Each number is 128 + 24 x the weight over its row's rms, rounded and kept within 0 to 255. Layers, rows and columns count from 0. Numbers have three digits each. The size before them is the row's rms in percent of the matrix's.

# layer 5 MLP down, 128x640, rms 0.129, rows 0-127, columns 120-159
100:108166090127155122106145108137063071159124119122149094112104135095122125129121151124115107123133112113105120122151135146
105:134114117118149078143096076123126123117167137172136120136135140104109097113116134101113161123163113160124113143097147167
100:136122104115108139187126147141145113074117109138153123144135107140122127091115155115123112140141204131098139121144165121
097:113119166119143095104123117137108142151124121119138147126128130107099120117148112137129134131120132158107146115109135138
097:144176126143086108133137118133136136140174142116112133119090132146177105115161161121174135118153139132103190121136123172
096:155151136101105120133081109150147143109113145134126135132101137140104125154195116115131119128079089125114109125107140174
104:108116142131144128129156138086129080099057158144115142109125160119138148133151153100143139150090147111136102084157139156
098:125121164148111159120121163107134102113155140128120061132125096137143161128121135125128135125109108092143139113112132160
102:131132168127142096126132115090128150128110143110146150139154081139115114121152140133163121116106156144173131074121144125
099:125141159158144111144152143138080122170110121141113119144124154095120141067162083160145136162139131138197181155121119125
101:144167136121086144120141159164135146125130145155091108178203139130127114133141158128105158109161138133092150125122109137
099:136137130120108150143155144133136116111137149120158151101122147130120155132137142122081123161140130135212154114111100125
100:128091160173101139126101150092126112143151175126106126120092173141134141141154128061156149161151155120092110134139142091
105:100152158122145159133156115135131160128149135134098157129117145161133104143099117146111155142117130110085141106143187111
098:125149137142165106101109127112091104163162110122090130159108104112132099132143170115149091134114124132105166150134099156
094:087116121119114152094096167125082126161141153176122138104141097121124117140109147136119143126121124126113191077129132102
098:158119165116146146124142137139105119117102108127198099143148110113140112145137094158117128128135114188124156167155110138
102:115146093155092132109153099135157105109074137151157109115181132167133099094152124114138108153132200133151105093140139114
096:142108150107111105150127114111148121183121125100211116096152124143158099095138098195134119142152134120122100109124125128
100:141077158127110144117219180169117150051102117099108146131112111139091135156144119160127111101141123144122131149144101130
096:115105134138089093121117118107159112140118110074135112138117162142150134125116106152130123149107163161179128142141146106
104:167124115151116132116171114134138147120121139146114123096133147150160121159137103079129115107133136117085112138196108108
098:127112097094146089138101154145109087130101122148175153128110112110122126116141101136126163128086171142147126113104179186
099:103146129138159131108134148113126076124124130145108208141147113135130175143148116154150123164111148132175121133101128161
099:126144119147123120156112143117162083124175081181120117157096088076074145150108100118126119105105082137161117104109104121
098:120150109114116192103128130132140106171165134151133135127126114133103130095154131141145128139127118145175095146109153163
101:136167130090116112118164142091097136130120149112112124114104142142123128158121087104127159134068104108154136109135065167
099:119121132103160136157135128110158046131148135137144089100122155131158129124128103106139135126129132140111144153138140112
093:134087083106121135138107109178151066108150126119199111119139130149162133122128087156124124095173130125086075134123118101
103:127112102133112130135102133175155144097082110098129131149144119115119161109106170156118083136131126111204138096143141132
106:125136106140163136122134145106145032136111109120160113144125130129138143126138151115116106149115125171116120120131160085
100:103105139145207186105155082183124147150099128131164125092170160118103143141113123105114138146091130136100121096137118141
097:127135161134087149119144117112126144096102097098113127125121117122142120167140088109086121168140150134129120121117122093
100:090158166163145154103146141123104129146158174140110144136112136167156165134056116102076125093146108138106136138140186144
100:116089110144138092118123159148132092124128131150164110119125129178122150140129128100090133142123145133126093136120081128
096:114086147084061165121129120109104153119128105093175127125131142147121127151132093099129130117104109162127140123118148134
097:104135117146129178137113130156146102098125127099105136133089126157126115113126108147073151127155133108165098142148129118
096:108114161067101123115121155111121157109120093086123112130158142118179130120134169119105149142113137147155122171104141148
100:129123111122125131136156145162159116146081083108141108130151141140133133093154097171159124109115104126068121143140131132
099:187128093119144117124096140098147139119107085151127146119127129145171126125125080098149119127207158108151187173158120168
097:115124159142122145097125146186104111116101111089173097127125148128106140132125064093167123105124121144156129160129131139
099:113098095117094128167138112171149095145135139107129152148137112122088138103134111174132126178101129093129153113115092097
098:132080107166106144096099126121109141148135118121115158147094131140110185106156118094144128133142156088137153114156132160
090:117135123119086127134100096155123151141088157122146116116145130114113113105108103094133151091162152182112132129140147124
096:160110145089131151133093132123093142141154128076127120163105121093133137125068122100168137123165123146074090127142132137
104:135140144102123109122074092175124156086134119118094138166051110126100130169129101164132117136116123112185112135142149103
104:121103115136122145140144146117148137149087141107123121153104104156122094137139087139103100140149098132162094113189158121
107:095131127119098130121156128119140132137136121151143124111111098171110140131101173131136135144142114126093135141159109127
106:149099090110092147136119127099090097144093186120082093124129129090148122131128147121137147127144149116199100094135143104
104:114133164137125108204083172130127118158105109128106133091142133132150121147130138140111073125134097144149122146138123124
103:134125148115119162131133105160117188146140144093095116134107143123097095119138098108080111151137119126158120109149124147
093:171169113135117147127116130102102101141119131136177141152147169138140141096157070124118087108137143117103144060110098085
096:135131098114143123122153131157128132136140064116135110136167133098123135130116153151125108114133139061133120157109099158
099:113116134117105111139132133112113136119149125110115129139141114148140158125110124135107136117131105111168151097141134162
098:145120126092130121131169130133145141134112091093126096137127174068148124099106138096141133165059132123109134100164114153
096:132125152124105132119136079152127124118124144083113145133114160126119151101144150140160120113158126129127152144130150126
095:114148118104143077096125163141148154033126108090107155114107102150137125144112136118182166127104123154143134147127112129
108:119117159146144088130145153106104153173153051099160104113099169167138140103140132124163163089161096088110144112106090096
100:098074193113127108129065104117151166139153111146126177090138168127133163120141074093094162120153111093127129157167127112
102:117136121104130080092143120111116138138131169129122163111149121123154108129104161142092145083152126177165171149097159095
097:161093125117132188108147098114134073120149143141121125088132161137144135147117134103137138092144180176112109164151083135
108:109108123139203111095073078179124165122086101118156154141103146126125112127170139108139142136104135138117167157141133119
095:148141119151148135160118114087123112142148115090140167103140148152105131096163135109121141128109143105132132131117121104
114:087113122159124105109104114148138130102159178164147088118131115153148121146129149111128087144107144146104138099159113151
109:097078125137138130110104159129103129108135153100110128117139150137157146140113128140088126130157114113150103161125129113
102:143149181138098119077138143139136083144158127123144127114156102125143107163121157099124085148143119129101102131123129084
099:092148067133114134129117125112140125112127143113079116112091097119122135127127123166114155151124107123155083123102158138
097:072115116133110132148094128110109103093123146146144140137092138123141128162154120122139111129147154098109125130134118146
099:143126132131164134125106119077057116167144103116159135111196122124091125128148118119164122078125135143167153116129146103
100:119153135163123149131083107033122120148137137158106200138093145182134163148157099136104123163128178074139128092120110167
104:141149109134141115133132162116151119148135149087112150117153096124102104152157140141099122161121111109140132107151142078
097:119086166133115121122129156151118170166100150117119138113138137125102151098153149126117146187077126099150132091147127133
098:112128085174111116113171137139121133151105092136122141123102147162081110138143100170130138081160125147115108143108098163
094:107147097141149137089127197118129161099117092138095147136113154111151129141113133143112098141147102106143119090125109097
104:146151134138110107125089110088142083073141103125126095167124130189108105180154091158151143162157141142121126099125099120
104:164094132147116154164166141124116127137124134171159151086103093145086134116107135165186150124123080128129175129104118146
102:119110129123172099124128142123115130168120105073121100113107136186184138142131136117137146117098171126104146141098094121
101:143120106105085116148068119073165161155119142136148115116117117116124127134096118157153131127170109105156133159097127182
100:120140160102076157121151146131150132123129118198074101119107174139114112142145125116154135132114156098101132119107152093
098:112130114128175110108132121151143076148122110101141081110099102105102140146148181137135066140104141103123123145116112097
099:152113106079123128143166104117178118120115120128134129134137158139123098110131119162120098124127146124101163128105132099
099:155103131122128116125092117132126138148144143146152165174105183144129114113085147119096099122136160125132136127156115110
097:132122085164101079118136109145124110139088147137135091111151115117115154133139101079139090158129101116153128128144137131
097:134121098116107187144101174092127135124139163155087076134120127115122116115123117162111126170106153122101119102088132148
100:134096136120169125148084140095197109142143129100134109143117150123132149092139086164128107104103121099103141104153131123
108:145132114117147136143180143168099112111145148117155096129124138107122133154103130094105147160136120070128146115125115124
104:143089159136109147164105145167103158150093135114131138113155124134154141127146176139108152142108113119144103149146135152
100:128076162110153179092091115113152133152115098113142130086153125113113120124127142144127127074147107159143140108142132131
096:179142157131137136123127121161100133131192112127122130142147154126131106111086114136099122185099108107153072120150123170
097:104138140153145167070164089112166158108125129139078117170192119126159182119180172091130146145121160163163110148147161093
103:149150140115121105118080099072141099116128085162118161125101168152196121130146154130165110130135218071201132150148102179
102:104098120142155153094109104112108112076121156188107156121172135109093120115103082100126112108126155178127122125104145126
095:126144118137135107113115159118150108138144107159161102134121131116149140163127125123146155071114119115121144116112158104
097:161094123130169118127147134094131089124147169176124151118142143117143111130124132157097129116138095120154157173107144128
114:146156107092099096152097134111136161140143125078105139133162127108161132139111136095089133160109100098181147147128120131
098:146135121136135127156145151128127146101123136155131114120180127116127112107105112134129147159132118161111139115127091164
102:111129138106128183115122097091104085152116122143116140118117119105107115153141160113101096118141102165198144139111117122
099:117139130157117130127144106122130143129132117162149126156155145114181127121140072126107114081101119160136130152093146138
094:114146135115133143127097094156125087156109083177172123108137138139111180155135087159091111116156107075071148160145181157
097:100120102133163140150141101107151113168116074093148129121119146131132120156104134124145124139117107130151097112098089118
089:097149143126086110122126114122137139118096117122151130139139163154127114150142138144097122156132186071145143088092142089
097:123148142140102113110117131072142142117141092135121150110118155141149130110129152131160175131153152102099146114054147117
097:102140081112108082132133118150171125101130105124085119149133123095078114133100116094139132168110145125124097105096175158
112:142160135170105131149131120136081145186108119167106131134097108132130100084134167130119095127130156111100123139143121148
094:107076125155102121143090162098140120106150116160137158143121122116142130115133129092115109159157157147147127131133136158
100:129151129140149106154080126138116152132153154115108119108136142121134113131136128119121113126137106111120155142100110123
089:135123126116107094127140164091131114089149164131149125132089143123096118173121168123103162138113113137150127150072135155
111:133122140130122175111143134114133129139136142119186125114142108149148142133120145117118147124107109130165103139120141104
102:112116090116109117140108143155130117098149135114115129150152088151127118167109136103106102129129081155131130116133081108
099:124141141156129184109100099156151134115139048084089169150123129112114126183130116123129142142121085135122144140135091096
104:129169114154162096102138106104121121125125178105121111101136113154143122182134148077135117146141111134118123118125110132
103:160116128132112134127113156143114107127093117096161126130130129118114109120150143154171160111159064161113124157125140115
099:101163117116112133109174135187130101112147122086115106130153102121139091106142183082128111119075161129178114146136191137
099:128151123119092109125132098105083138153163107150106162142150127160103123154110113153130128080185090167129113103080123119
104:171115109129093184152075108125134146104123133139122146172126151154116091119140123093125160110116125095155113139175126130
120:169114126139127136114101124138124097137196125139156159119090155127132139119149165121111106094130163111136109143139125140
100:133113117140148097090136117178173190113110161131154149157093129117154105127114170112079152119148179122126154103141125144
095:164125111102130108113163113152127099128099147170159139118133091137132081085139066132114128191102160150104086124137136124
096:125124129146097126151139147090155109142128128168107161162133117136123130121121140100100121168110085127155120114105134109
100:128120113126146147112106141114128131142119102138108092126113137151126114137115126131107133133155097151122141089117131116
099:125117105088144116130126146136182164153148083133118087188109093160127143105121151131147162131128134118120107067092104135
100:120128127160097129116119117122130169140084169127129122126141122134137116128113113112145103114114108143067157131132120137
105:145125148127136114114108137159100112092121156186152125178137131171108134125119145127117156124135152158123138096126135128
100:141090147152149111145109152101126099123126142143121129129103106137124132104077112098161142102136160116111141139104120174
098:155124105096113136166109102138144137164144152150100147075104105177130150124108063104154055144115149110117134154129142131
101:185159160156112183132127123179107166141130086116152161138092108141148125135144159125135139071131095164154129139109159172
092:150117139133139133105147120135088129141146105101120101123131146109118098103083114123126153113178120109151138127113166134
091:104137112096139153154117158112106133091126154105127123129102163123122170119147138132092115143113133112109124142124128098